Part of a small language model's weights.
Size: 2 heads of 128, vocabulary 4096.
Architecture: normalized queries and keys, shifted keys, exclusive self-attention.
Training: a variant of Adam for these matrices, 5705 steps.
Each number is 128 + 24 x the weight over its row's rms, rounded and kept within 0 to 255. Layers, rows and columns count from 0. Numbers have three digits each. The size before them is the row's rms in percent of the matrix's.

# v: layer 4 attention value, 256x256, rms 0.0771, rows 176-255, columns 96-127
# o: layer 4 attention output (transposed), 256x256, rms 0.0759, rows 176-255, columns 96-127
# up: layer 4 MLP up, 1280x256, rms 0.0785, rows 0-99, columns 96-127
# down: layer 4 MLP down (transposed), 1280x256, rms 0.073, rows 0-99, columns 96-127
v176 103:141101128167087149091175172094109126073132137096135135130148130126126142119151117156139125128108
o176 097:113133134178073156100152149114090124082154128117155140149141151161141152091156109169116157104103
v177 103:090081100155099129109094162122099145091153146078099079106149140179142177151152137193119086144133
o177 099:091106106163122135121091125113112111111159148072120102088115144190168150170153149163135090137128
v178 089:120091092095097109099095156136097142090172139102079091126133100110122156131163120160125111109121
o178 086:128125077122119098113081151137113102113162159131105119110113129135118174146160143131097128125114
v179 108:087148142174146128105132134121072138140095136144138132159132100121123088091130126119115116105111
o179 108:083141132129120138121139117118144155141107140133131124171148068092145109101134114125117143119116
v180 084:121134163118154111145137100134121141167123134134110142129142113118128104160114110171128061150135
o180 085:139127174132162136154148098144140130149116171117108139128138120151122116165113107164159069148153
v181 104:111122084120110130113115122125099114072155121127148102104125179145134123118101144172136090146098
o181 095:064130113109121148121093112108114109093163102113157111077133185122140101109110135172133117136099
v182 101:161135081098147120166099116099117106167192129150121119096166127151137122162112125125158127130133
o182 101:143107076153153091165094109106127125164174163174144137104156115151124128171112134166153103124134
v183 090:132157112140176149200108131154166131146131114134117127109139088120154084120104131115108137171124
o183 097:115147123123160154168126094167137135126121106147120141119159067142148096126107118135152121166138
v184 102:134133128159138143114184158123137115126112131131096143139127120155172131117168116125136139099170
o184 111:142140094145125152124187166144155137105095152159094132163140111125158163112180112124162125076149
v185 090:129132118113131137147176081110145113116137112189157140097108151146146096078141124100136111106099
o185 098:135137115116112146117157087149117148110153113169161144096110145125142131080126130129130127101124
v186 098:135126131154126109120128098087164110115175145098144073124102099130112146126037114101139152125141
o186 093:115123104153141116126094136101117093143144117133143089134119114113119150111061105081120158107134
v187 096:168144099132172156130076159105124133141155127116137140112185106127118117126140105143161145135120
o187 107:166101086153139096146069178115153114161137143124138118100196099148116126125120120113135143149127
v188 096:148148122114160074123131183140146156076119117133092098135125144064101125136165103090127162135125
o188 103:109130151129144087129129165120135158081128103138098130141127124074095140150175094109128149140102
v189 097:132137168153127129144140164083125119125127164121117102159162088148112095152143111126154060114131
o189 083:149130188147138154141153150119152092105139159130108147180176062136127119159142099144163095113136
v190 100:113117103132114102119171095147124122140115123127111158147118111090129085129111131130123079126137
o190 103:128113087157110113131167085125095112139136094129096144156124107116126088139111122123143107132150
v191 115:152120061108130152108129146095121113114135129136130131093155160169186151124150145150133154130115
o191 090:126093090130146137112130141114109159106139152125122122104139147180163119124144185159140141116134
v192 103:123080143146145115111088162151117113103042128062101120134117103140096125078158125112166129088133
o192 113:113105125118135120116078143168120116129079154085104101141134127122126125070156125093134118097141
v193 102:142142082137150167104082145138130101171131126158127134113165152173152135081110152144142134137128
o193 109:132130101103161158132079159151131107170104119118113138151163142187151087099103154146141131136133
v194 105:169156124167133098160148123075126120140135157118108154137137115100128117128150100141078121141127
o194 105:173173099177112110165145133079078118126114142145113159125141113113137122167140101120065159136098
v195 107:197111108145124110167134116136138112153134127164126117097100160179166139153174121113112070126092
o195 111:185104132147111130140116101115160126133141097132125132074108150164144122141156139125144093119096
v196 108:093141131116143120117161110163148164093113133116083132164086107086097154136122127101100150148167
o196 099:089164119116135118102152116150133154114133121142097153178065124098114179138126127122100152145149
v197 096:152115122147117129178162129080152099083110147140128094132083154144132132152108095091145106109105
o197 091:151105119130129159160173120088149126087108161152145120131082163121105148135107095120132118093135
v198 101:114122112116121111111109156179102104172139101124105130124137138117138086143116122148095095140146
o198 098:099149146121128113122116128161126104155142118121104146118143130098113098132142120131125083145088
v199 113:159117125113159139154135093122133140070111127136153143117083170131135138144112132136163098105091
o199 115:150121121147131126150123085107153128065089128134162142113097176147113134137106118139149113102096
v200 108:173135105144089122099140158137155126115107107099112085134130145141145157145128129121097167095193
o200 119:140119115159119129123151178154167120099109113095107067096111152123138135132126118101093169094154
v201 100:130107106086093143151086114151146108126154133129121127091100127171119136119097150103116180128116
o201 109:126132119076111150129105123157134082111160096107135135087077123136139131121108140111159144126112
v202 105:172118097211135154121146141109132139144101155121113147168127074128126139129133136060127149127147
o202 100:163106102201136137144139121119143142150117141114117118175137057123144132137120098080122166130155
v203 102:097161135125169098158135098161127141123129120110103137148090111069121100112127128125090125137125
o203 100:097166151123149100169148118178151124130115109123088113165094090080116141126116095083110105150118
v204 097:175116097138096160133129150136102091102095135134151129110115140148133169121133128137070111126111
o204 120:179133136155115136158152136148136108116119158120116111104107154133138149121123128164050096109088
v205 092:160147102131129137154121118116106136163122131150133173118133122142159141155216126143123136130124
o205 101:182107119125135113157136130116126143142150130122102132090148101138154116159170156134142123120124
v206 108:108145150164158136077173103092136175089128148137129136137165141115157127100149139145104095108146
o206 114:114129124151165129112189104100127185098095132132131123161160133134165131121170128134105129092142
v207 105:103121082139138139126141152137167146136149103132136091102148127139146147089134109135102149149135
o207 119:106116119114135170126117139151116169126166104128128105088148109138159121089128121117139134156146
v208 101:131159140123167120112103152135131105135115112130108133125151106153135111158172132113166154154145
o208 097:124127164125171130135131145139166118109107161139125133148172102141131128161165114121182136130151
v209 097:135156163125155126162171136117137132087144155107086117143107099124156135150132130123105128139147
o209 092:143149161126156109146158138126139115108120163109082126146126091102156118150139084133130124125135
v210 093:119118161157153092139120144096122144147198120128154110136136147120092109155120100078165129110118
o210 095:111144150143113118135111136088128134124187116163189126127145147095091134148138099094147129124124
v211 091:161141159117135143153125126145117151141090122126127103123158104122100153115108128133087094099146
o211 095:172111124095117109156134141138137140182083143121113101112161133120102131099145132103073089098116
v212 107:135133131155137140127080112103127137134086111123138126123186119128113071122100139106114149131160
o212 118:128143140157180132137105108120116138150096105104126122129173113153119097134093162110133151142161
v213 099:109125136111095145111155122131106174156153123150106159132153123090121130106168133148082101123166
o213 105:157144138133104132134168134161127189169149142132092108112143102103122133110153153137099143126140
v214 099:130123168135088097164102109119089153139119159104106139126074092130113132131125127140117098129081
o214 103:126126144126099107168081130132087110125134172130116127110088103100134155142132140109112122141076
v215 096:116126127150122122090158083178128117156131114116110157106104123132148124149189130114127099118117
o215 101:109149157145109136102124089182155101158151105141117135125113131137139120139170144112105114107112
v216 090:160112118113085109117176127185182130142151094102100115125102107112127160149133113114070104136167
o216 078:134149163135136121129184110169148148148150116123076140167121118114116116135131127146105109116147
v217 087:106177146148124133100138129155146149180154113128110131146184079111101127114141122117118150193176
o217 086:097161175148141106126146172154134117152157094095111127177168062113128107141137105124140138186178
v218 103:126110150130166106146126139111127144100074133129145136120142169157097142141119128099112104142108
o218 104:166109139132123147140122118105126161095102131105157120088138167142080136134149129116130112141105
v219 105:092135129086126132078119142160136158114171106131115097112123150087128117137153121113139137145113
o219 105:096146177100130106083127120153143139114173082150115117105106144097113113137140112119139144144094
v220 105:156137141137129104143110131110124091131118121131161110135115143155106079147101132099169170101094
o220 109:132157147158108111139096137095160087125105135159208122107122162118082119153095105117146143135125
v221 097:138125109116108155110087128157093144114099120125105146125108141130145120098129151140117127122105
o221 088:108132119113108107100103117130099121139100096128100140145085158142158123101128162143101136132098
v222 098:156106142169113154126147065097146151160124102127174106114116148159104123097136126125123091078139
o222 107:142108100150094136137155058125153159165121132163170114113126168126159165106118125087080087064134
v223 110:128105104110179136087120081156157126146112112140085161122139109096098127134135133094201145126147
o223 118:140093112098158113099092105140157147156107098152084149113148111076106118126137137084187150146141
v224 092:125116141158131139148115170086136114113161140127162122112132140158118110138123129094162139125056
o224 099:147104119150115142124116111095125138103174132135158138118136107155114101157117133125183141131129
v225 098:155153123165161095145114155088149138161129115126143093140145144157116093115159122114132171102152
o225 107:124164127158163100159126159097113149154120124136149098146155135158113096146153156128087144119158
v226 109:088128117088146144107102169167151134088068108100096140128111124107131096109095143130190168095126
o226 109:095107125082144158100099137176153106101075136107104149148119126139109125098129154120199169126132
v227 103:135118111111120122132127115081098104139132135122171156107129129200155139084155131155128102120113
o227 100:131122089114117138132113120105112090125144172126169116101110145181151153081133166161098115098129
v228 096:127098106145099135140157161147144158146118132119113181125089118151114154066140146113142173116156
o228 107:144131058098084139128152143127114137132118103159128160145107125110158163092135148100127180125142
v229 103:127142162132097127135116122158103101162158117139136111127173124138137089130154113169141061133140
o229 097:099126140127108114125145138153128093146164117089134122147153109135130084137142115165118053126154
v230 102:054142132127122147120124068137124156125186122131190095127141133141152146150156137149070084175136
o230 107:086150163105132149103128091149127130157181112112145116105138127163163135148125133148056097151133
v231 091:113148145140102177143161081171172107178093079119163129103130172138141064112090111122149122131127
o231 093:118118151115092167097144095166139109161102070092163134088114162130155086097094097116150104135139
v232 105:117117116102112132179148155149108093058103135109118132135078111098144171086155144156093143133102
o232 117:116118104076111142141164152151101116078097147111085136129072112127133149096147147124094131106116
v233 099:111085166118147150117080138129091089157094135108121137115131132183133123098097149139157121146094
o233 104:125112160120150142131092134155075096161113155088115139144125121184118132112083170117161085149114
v234 090:083123093103136106121105100148119133164137135150117111125070128141162109138112127125141151126138
o234 091:090137081140111103100087103150162099153149128141113110114075145121134134152106146118127137126143
v235 108:052117106112130125094134113121120121136159124148166119146149125127103098118089152108141088137119
o235 113:077145088138132144112129087128105116161162119134137128178161119146120101154090156144146117148157
v236 102:120143142148070118116137158151130089122136102118172069123150111140149124145123091143142099121099
o236 103:088123144153077129116149142130162087102157115112184107126148102131121111115132081133137101117124
v237 100:116128156091157150136145152148133112094116144113120110124108116147115148085134138127121140120106
o237 107:113161142081153156134147137161136103080091128126115126156105125104127144095127107118122115096116
v238 095:099150148132141131155122109170093103121121091139127134103102139092136124100137118102088139139093
o238 094:065151139116107100139121130167098152121108098122155130116094133091128102092137130117082122147100
v239 120:148134119116073137131132130129151130131125093105101107108091089118109117077126130120164164117155
o239 067:142131151136140126148156136163148106137121095102106123130141114131144098108101095123171149104123
v240 103:108126153144132144081124073141123143101112116138176097116178140152127128159110120133135079151113
o240 104:084117177155149143099122081122144122116127103097175108131180145158149126128127085144149071149132
v241 085:133187119122139112136146110144142096144139126160177150139141141136141113187111137101127131165099
o241 074:132129170122129141131164117135145108128149105102135127133137114152106086161118116131162123131120
v242 098:113153161121134118111109101140139123105116113128151082127140142141139151146070126086143159131114
o242 100:074126176102151117090124116123138099109119094111151116160112147127126139125082099109154108134158
v243 100:130134187128102130112113180125133120110120158110078134156117105155120160159131136101175153106127
o243 095:134121183121142116090129167112124086097090151080098123172123105128114140144145133121161134101130
v244 108:190125127093150121146060085128147129166117112144117146118112165117090143153084139125136134126113
o244 112:194112132080132115153082135131145154160081104137127139118098161123087114153090157125145119128096
v245 099:143125084155096100095142185111101184133130152124089116140148113110119166130116103096077187130163
o245 101:165131091155108147132145181096094166127150114113116137141131116095137162123132106110129199139129
v246 110:129171129142145131165129136140150148131121127123131120128130106131144116146143137137071131142146
o246 111:129168171140153132173176107173170143124109140127109119152141081125142125154164119160113123125134
v247 084:121157140177140100133145104095136103135191147119148101133115127146150105199112101093117114146134
o247 086:130132148162136150124162097104129121125163130134135130137114115143130108184107090110138106132136
v248 096:122126132147077123131225097135150140146148145146096106146113129123152142166127128148124090128170
o248 113:124139131165105148121203103100146123120148135176101143162080157123141144179133116172146109132163
v249 099:126115147112140134138161080118161196102135133123104091141072111065117131103073119117125150089144
o249 104:111124119114179127145166100145121142103099125137097137159093111089133143118083092087127122110137
v250 100:169140128167114104113149143156154135161136105121098130140154138102116087151139141075123141091185
o250 101:158146139170102113127155116133159151175124067138107151174158134088118083144163114079134150098150
v251 094:114122137128142100126082096133132107207126113122147179143100113129114090140136122107144155145114
o251 104:118141146128125108096055095122105121192126111132170171130126114152127088154143147118127152162118
v252 083:127157191091107150176178141160148119138182121117142126115144120123121148129131099155104085167123
o252 093:108167167065092162112153129160151106100143115124171125105116117121127132089114064163138109122133
v253 098:165150105138101131164106164102104089136137142123108172138130101180146150126141144127128143158123
o253 108:161125104133091122158092199111106121151144141144108125124123087144137135122132177146138155152134
v254 100:109139108197157101083124114094110187140143102129161108119154163132123108122112126132120124151130
o254 105:128135101187116111123121080090122154153160070132159101115156150118150105137123104089114130146126
v255 101:149151129127122123099141119114155147127146103130141114099101098116113123098121144114172176129136
o255 068:146136150144156125147163129143134124122123092107122118131144118126145107120097101108154157110123
up0 096:126105136141119126117114093135185124118164134116138104120138127179084128119148073116126086047125
down0 096:162115117114142091131109154104152114159116153113127082153093168113122157138105165137084092104129
up1 112:109134167104111128148146121133117153099121177147179100150071142155141158078101122105140149112194
down1 109:154204115116153117150119118080149160144169118149183146130121106181100128121141102133118147194135
up2 105:142138111134087094122111128096103113141095129146125131115124175151130098131134137106124105105123
down2 100:110083146172159143141097175175109150158163135139130121121160096158100179172131140148098124165132
up3 099:093114174165131158118134090155132105137149102124122144125142117132139112150131071164139106142108
down3 095:176178126117130121138113142091125118122133140161150103099120121143144139134123119139100107135162
up4 100:115088104100133159096104098087126103067109163181142158156117156096131126127117130157131124128098
down4 098:137142083154115123140136120105133163158119159126095157120146147072189137122144117142101143164134
up5 095:138165180143138096131128130092137162135113133147093113116134132151110066117121124125105146137134
down5 098:124137131138086154095113105110141094154076122141106129116101150169121098135171101161115134141147
up6 100:140099176107120096143082094137138138119096164126171157126092147105125133105112107133134112158163
down6 101:097158113131127135165101150106132143168116101131107144124148155114178146161127113169167164077124
up7 109:150133150129072169064136148112161121143151105137066159176151098151122139145170098084165145108139
down7 111:136122117125116113128118123107136118106123093135117136109135138145120104123152101159086107127125
up8 090:135103131120123163139133097112144131072133112094144112166143115109103108137167101106163113111135
down8 089:114149119102093136103143147148142154143130132121116119122094095138114147159108160127154136107116
up9 099:127114093099125119157142097173126159123171129144080129148119154121080068157106157107140112142128
down9 096:182096152128120140123184135135075070139156105109136143111132118124149108081096149168105154130139
up10 106:098099148138125145140124147119138139125155112129119129136161167181117130140145077111128163123120
down10 106:148116134145140107118097155102150136160111099145143148143142115112144134114138095175127093099113
up11 111:121156095108101162071098127131130182119123106110106217115142141120108151160109135122106135139138
down11 107:069158151123090112092120118135096146166120097133114163127151094157115131129160164134141143153121
up12 105:102103163101143098122101091132069127145101146132110107140129131131115122118145147142129145081154
down12 108:099173148131113118131112161160119115085072176173121112068114136097123149060110137132080132127155
up13 098:101081104067100145108117124113084128116145096110132093167108112151113086119172132165115136107140
down13 096:107148113141182175109144130158126117087118138112125108129125107155119108118110174176137116106089
up14 099:137146111125117121113129135176158095104121139108118126110133119123096070132096059086134147125104
down14 103:116126124166117141141115173112133137086128145158155134125143154116124196151141122112165110144197
up15 104:115152167107083147099167137133114105132096158158094096149154148104148134156125148131112158141122
down15 104:112140134122101128123108140135112095141115144133113154128157178135117156115129120124132114158100
up16 094:093109126077133107161131129124102141145107121152131074125162123120129163123089106116138117120126
down16 094:078149136152132142136130167124158125126127141129115171128120161140124124118155122130121095090149
up17 098:141126101106137134170104099122053164133123098119142146156128118131134166150089099129124145075109
down17 099:119113152075125090102133147123111125135140147125113091160156160152158120099145124130152145148141
up18 092:118112117083117169164094120157129185123117144133110129142162128151109125153180102113156123081162
down18 096:134137121129133092162130129108131080138125103106139153141133146136129136113130119085140109175124
up19 085:125127117136129098180143125159124156109166176127088152143153098112124146121113106105126095107158
down19 087:086121107154131136099134082162107130145142114101110159100088165148147102131061125113099128135099
up20 101:098147121150111139076124127140127107098124135138132104123167149154125141100161113132094127100109
down20 099:169148116105090113162128148111167087147121111137103140124122081108152141137125145164118131139107
up21 106:122140119149120198177132169165092137122077125162131086147160116199133143132117141104089100079125
down21 105:083133156111151115115122128106128136122123157116149141122094178144115180139115138109136118109125
up22 096:122116148096107122098144130144158111114126134128108109173138114076121129162132134115113098141120
down22 097:081126081110134154118105106176099111117113155131117105134132134120148132130124125139139110140110
up23 099:131152142114154137105133122129095157137104115170065151130157126104091084105141136142120126135102
down23 100:146152095116106143093110099138092101127147133131113094104159131117167172122137168118066153149106
up24 096:140142152090122083191113144137130095100095143127120172116170171099060069153126141096128100115153
down24 100:117110133116126128104150114184114121173111151101120112148143169135140164171125110093122117121111
up25 101:122120111126104119142135126141169130148166155153105122138135098090118130143099152124111141125144
down25 101:130078147148092173121131132148092151079105117158173153121111134169160142101184141153138135127146
up26 093:139113115068148110121133109152170116115124110141150142144098115124126086127122113130116127103111
down26 092:151109116169138134092135127180095127169111118076102148105112158113150129098169133152115202159135
up27 102:098117118083122148128121148067107116129121143142133106134118101158105140122113099096134127138149
down27 101:094149106113093149129133133123095162114114121097103124114154116173105157112090165182144161100120
up28 107:081125102081121157138050089108124106099143149153102165125129142109141143127087139126111124109146
down28 106:138124167115128094083103147137150085129104085131086135155135150116120145157099128178127139153131
up29 091:082093159080108144138113140144134134130116118123137104127137109085098122116117125097141142094148
down29 094:123145122122120119103131101138142139158143105093150156155065128122146119137113136120139107134162
up30 102:125115188109151138158057099114142142176128141148125139149093157125154065143090097117167097106129
down30 101:110117185133147117102115162135170138140120142109149142164140151106136111124148133103124124129072
up31 098:087131156109095105156076126111102137100112147111151096145147108083090133111120121138096084116148
down31 098:115120153143133172150135122107148118136120109123136142073130123122117130112126143126138139134103
up32 096:126083127114118154132095153163091121175123167165106116141112160098105085137100127115065125137161
down32 097:084125124129117167122117122102150103146110180154119151129118146132138112133138120174119142098126
up33 099:109120129085164128119112152165088125096156095142136114118166127117100110098093093082151135131143
down33 101:140120121130163121118113124125089119172155142137094104127130119117197147119092135140132128145136
up34 092:125072136154104109145119092126110149072100195108141120161171138138144117137151085118124069147159
down34 099:112168133143073069192132149114123118111111129132148162156106126085137162106136091077095137144178
up35 105:127112178096149123114130110143085117157143123154155149112145097116099138147130152126119136082151
down35 104:109117180125139160159125138130137109087143118149116141091134106165118160108099126122139193184089
up36 103:108119139121183106139159117143104122112165117172137102131142124088069117111097117094115123085138
down36 102:103155110112098124125157148134090161127148162115121151110144145157129117130153103128154151126134
up37 097:131151117100177086143143121126135141121093112129135159126148101145139149120108088112126099113149
down37 097:184163170125127116128128110098127108148135126137120136115085142139126118129118121108146110161116
up38 096:095104181066121115153130148107137157100133143144107094130138115111083098156108153118041132134167
down38 096:096104144128165120157132092131152135123129109122168142109135102139175126118183146126177139186116
up39 111:093111152049110144118125141133140118148107135143111169132077113118089131133136098148090135169107
down39 108:109132110142171106177176134113149145142097125128074110164133127106167101107132092091107093136106
up40 102:117130150113097156127115150191118079151117140100124119114119127099116135161155112153096094127158
down40 100:108158083110126139138146147129152115166139122159135149102162103124119108112125134143154119081146
up41 095:118136139120113136118146120114103104147161096123141152168126080133106106130135111148153073116116
down41 093:151157114127106140138094145121155123139143124085139190151149111126098176093168120122107092136114
up42 100:145136096143123123159126153105150166151106118112122159143102120097112122155123091104135088146149
down42 101:179135100159120100140119093137161106152144151110126117124090163177165096147123193115135150138110
up43 099:096108136089112136156114153154128131096125128138137152094097128175082125141095138113150109134126
down43 101:118121150128137111087112106101110155093140138153185153109101086155113134103140072094137144181146
up44 098:145114109127117111156058145152126179120101097150128115135144133104084133132129109132140093149098
down44 099:118116127109140126161147121094125142146121178113141117119175142078130098158125121117136127139123
up45 108:109152090138114125116145087138125141083146130175074116162144145127097142079113130148125095101125
down45 111:220110099108111131118100107121119127097139117114118079155108163133147119132127129121137083142106
up46 097:122075126154122138172107116157154151149081139135155158151133128124121099171125104149074123099104
down46 099:143123142145145163093126129075103158132159170124065147105107120140140096074155125118155108104142
up47 106:111165134121119115123110143119135139141177125081124167142120128077109153168141149116100136142094
down47 102:169149148122135151114156131111156130138130124138133136102185147162113135086154104139150125166088
up48 098:097128114086153089113148112141092147110092143131076144175134141146106077103090114109140144108104
down48 098:134092089121109079154137102098131149116107143092109130150120140118139145116140155132092117120140
up49 106:109116133095120123083133110133069159147116172128116121146146118093118145169086127158189108067127
down49 111:146113132123105138123120145119129112144148144151130150114148151085124111118151078074118145074156
up50 087:119114110126116138131103127100115153104125139139123101135142109107083122091099137082144150092150
down50 085:127144093116111127118126105108149116164128107161139136094146159076108134126114096113110113117129
up51 106:085099135131142110089133125096131156119153129115138161175120115127101127100092127143104108109147
down51 104:128125160096115169101113136114091111173180121115130093120142139130086114123162129116130119145128
up52 097:107135190159095150155120131086146154123125138123102120148131156122137098113144105123103148090168
down52 097:095106104174113125134142117172117128142112148125085127128130092147148093103101118155123155131076
up53 098:096100128129139158113104090165108116129125148186102107126130158118113168132114151136177108097102
down53 099:118137134129168153136131137131141075156134177169118149096119162155125155111149115132107115133118
up54 099:128102112118129158120172119145127142113137130087141169170124123152121155171098126122083123119140
down54 094:114102136179103118133121123164102100115160150119139141152125168160175142141115140128115147135107
up55 105:121065116154147114112160178148136118127158141141138127153145110089098127115116132147140137124127
down55 107:114161130143143086111081142159144107106123163142142134117155102139146106142105112127158093138120
up56 101:136109147162116160145116111120065130135148125134137107144129121125124107110127160139129117172171
down56 099:113152123116184143133169153145120124153147124149103169080096159143121085082150120144173148107189
up57 095:062140106141124080166168146126099184119187100145109123103138115120128093138124075136155114108140
down57 093:166128150102115116121163107128124063134148117125078122119155113113117151161141128110079123148142
up58 085:113133121112129176128074137168104118090110114109088162133108105133140108129073141153133129130105
down58 086:126118137173112088116159108113163126121162164151152116107147138108113145101153076100132108119130
up59 091:091109081102144137119137163168112147164115127126094092152133129118140080116129138122137097113081
down59 091:132148127098096117135126127161141120115121122107125174093165147116112109130148124113114105134143
up60 095:109162141077153111157147125126083123135092144134116104128137125091089134121102120113121123115119
down60 096:135127178099138132073133130112160117174106126138159129192121098148123049113139150120127144155158
up61 106:129107141078163115176162171156143151046155151125131143135103102123112155157167096134135138088136
down61 106:079113135122109129115128136137127108136134151098128152087083149139090097124150150134128138094097
up62 101:140136123129101130139119116096072174145129114073107120129123159172114143124104126151145089148139
down62 100:123104128143144097101138134121144106157127099146196140138130096115142122130132118123130172103134
up63 093:115147144141112114132092147121115163114132157113137119103115132131127094114150135135109140118103
down63 092:199155160136130133083134122184129101145155104071143116131105129182136171122126139123119110113115
up64 094:130080109123160129131134122133154095125108152139102136138144174140118164135103126130127135158087
down64 097:097141138133082064108130121120118116156148119112095120132103118125111132079115112152108158115141
up65 103:132135151152099094127116170124136130114128140127116070127159101104159114111108155139101090116120
down65 103:162124131145133097146179167095170104108160119121118155129153112120118151127137091144130118102137
up66 088:108167120118111108171135143159120159148068139105088140168099132170132117137119139118132120138109
down66 093:138135128128117086139105169136130120081124144130140139167120150124126145145074131103179151129130
up67 092:127113125119158166119150154120116132139137142084128123148125125142053140147090153119168089155098
down67 089:160153127135144148130086109129125049189146164152161116115194130121119111135155131124131133147145
up68 103:121103111121137135142116084149130139127133095140160154148174127094148110112125131142127128147087
down68 102:132090104152099155145156166098087096120128175160125162153160123070188145118130181103136130129106
up69 100:127133140138122164121078089131117121160110175149113096137140160137126090127124124187058115145135
down69 098:090093130123125112129129110160122117103145080135095134141117158075140121135119128155110137124120
up70 115:076095125107113160095130104135113150110110188115115120122131155121141093105111095094110106163091
down70 098:152150117148122171153124133062116104129092108112141121169113111129119154148139133170134131134160
up71 095:097139162104124156125134144140160135131114128118145147149159183111088111119139116121177104086114
down71 095:122116091117164151134113125137146128144101131089095138121102158137114105155130124120100164130145
up72 098:098124132141121114140145115176116133145162121122169132129111138082152078139135118104147072119149
down72 096:109137120155125121102133120136123134157109117122152163121146080112130126098170142146129111149159
up73 098:115097117132123141165143100168113088108114182140113152128148128126126167098156119114151120082140
down73 097:151126144119165157158142111154078113124134131130126115100097112159145108110099089144060105164103
up74 098:137094145097087129125111136107118142139116130102120147173129159112122125117160102148147113147132
down74 099:102113113168133114127160130096111095133082141150135117114134171138135145146115082155132146091109
up75 088:125098136145088100131126160128115140137174103116100143152156092095108133147077141112140153113116
down75 091:111095121143126171146129146154143103144099144100126089113129144159137106118184082155140139130153
up76 105:146155091085106133125071111123141131122116117159121156124133103138128155106204157109104109151189
down76 107:132096116125131111106128107096158151151116117110091120155105114169114130082133159131104090172163
up77 103:119100179141139132086132097156116149179138142156148109123159116063088116165124094118128115117144
down77 099:170115132143153168107097147157111119127106107102108141084133114136112116105114103138117114144157
up78 094:121157136136150153127094176125103101114158142137097107125160119142120188123160158113155120138111
down78 091:135147118147146189130145119124119168133101109089126166103140115187081154142125099178128141095139
up79 107:138107112163108124161132125155117174115169170123079107138116140153149115118130126170137071118116
down79 107:074087137111111122137138127138195136151123085104097143146127107137150070133136104123126163128146
up80 106:083099155124117172122131126153092111117116120166130142134124124160114116111116116162126091142148
down80 089:139142092120153101096113145110127135128118132074116125107112161107121149142155130107103133122092
up81 083:133148121128134146120154141107126142140086113138125146155107132119107119150118099139085145139109
down81 080:129133121122142136112099095141130101148124145139133126111142168111140122162123147156124132124135
up82 102:124126127150116085150147086160126216125158154171131133161154115110059149151128120119089113127104
down82 099:109134111168126136097124119133091105153117160113151178118136100126124144146140073096110163138149
up83 091:118130181142122121111119119154150091110102154128115130099158131124062110126076110140134079127135
down83 089:151132086176141117115097106097124160103137113190134178131077143100169113136133123091149106083131
up84 100:098135147080110130119091086122118121110111136115131122139155124130124098129121139109097123127146
down84 101:096141110158123114139149106173134123097159138149172131123132147145152148127166156141131100143132
up85 098:087117121095136131072126108115136133121119132155129142165110108151108163102124118105130113077108
down85 099:143151103119126103136141098146155124127136163119203158056167140105159085113111129102144110131152
up86 099:091100152095135105152141110091151125129144117129113159170145160098135128130116140182124125087119
down86 095:149131170113125162118135134098166095154093146145174161104163119095102092097183112100103080105117
up87 105:121100136143134148106134099093155157134149137171107094117119102138145131128147119146078118148124
down87 103:141139133138137128138109120182162133140131141143139111139156099118129140144150120079149103110175
up88 102:127089133133124088137141105117127187135144107151094162147155124098101163127114124129129129128133
down88 102:134112156119155126154127107130064159089189123131107167117143110120115159120102120150136133159124
up89 100:125145142101135121149137126114121120116116124160086137143125087116152080147113119109127120107155
down89 099:124126163124148157102123099140164096151113114177120132090125159141161144117086167144085118105110
up90 104:099124184126112148158111095079103127138161118104121128118137138112128121119125114131124124111163
down90 104:167125140112123130133110132103143126163137165116153106125085164115098090141100194103126103125168
up91 094:042086090096125110130102103137126138071116146115110135142093147124122114130137152136098079158119
down91 090:129112146102150155144131090146071131108151137127159133155140150139139141107121179115121149097121
up92 101:131124161119132136154116124096109110119165152137094108146117127138142094122152119107136073135145
down92 102:136145140102132177125144057159120154060129108156142132150126130139139135113123100125130138132093
up93 103:130149155125131098079142083104149152150112161119131104126150133112083143143120105128184153120135
down93 105:153123124088174117144125134127141107125133122123128118137100138082144125146129102137142153102150
up94 099:135130113131154143123155182114124106133162101135055101120095171149112160137149153176120118072137
down94 097:138077117143111156090080116166107106122143099157145122143102081199121128123114111122114157136119
up95 117:121130138140108118146128139147116137088134112131091122133086107108100097085148085164117120119108
down95 115:165149147132108084171122144113092112170161084120156090083127130118107130125109112147109178120120
up96 100:131173194119114123126114105152135091150146130104117120123117142138110105136169076132117127129127
down96 098:147183108125122132148122089122125150169133095087165149100102124168061113139155125157118151139108
up97 099:084132130124161080145143123115150190121180139145132131122112178145156118130155130133105101118110
down97 101:121136144112180141126103175109151126145161141148094140110146165116110121101131141123098103159143
up98 104:138131137147118145157129105133128140124106132127135121118173166095083135113158134100154130072183
down98 105:127137134157100123174147083163114084110113158116119112164119140136107123145147169160095137130085
up99 099:124129179132119154130126150110125154114084138138098108120106125151093137105161084107152108112131
down99 100:148137127133112104121173142149127094126130103082126124133150139125109140140136177114113119143100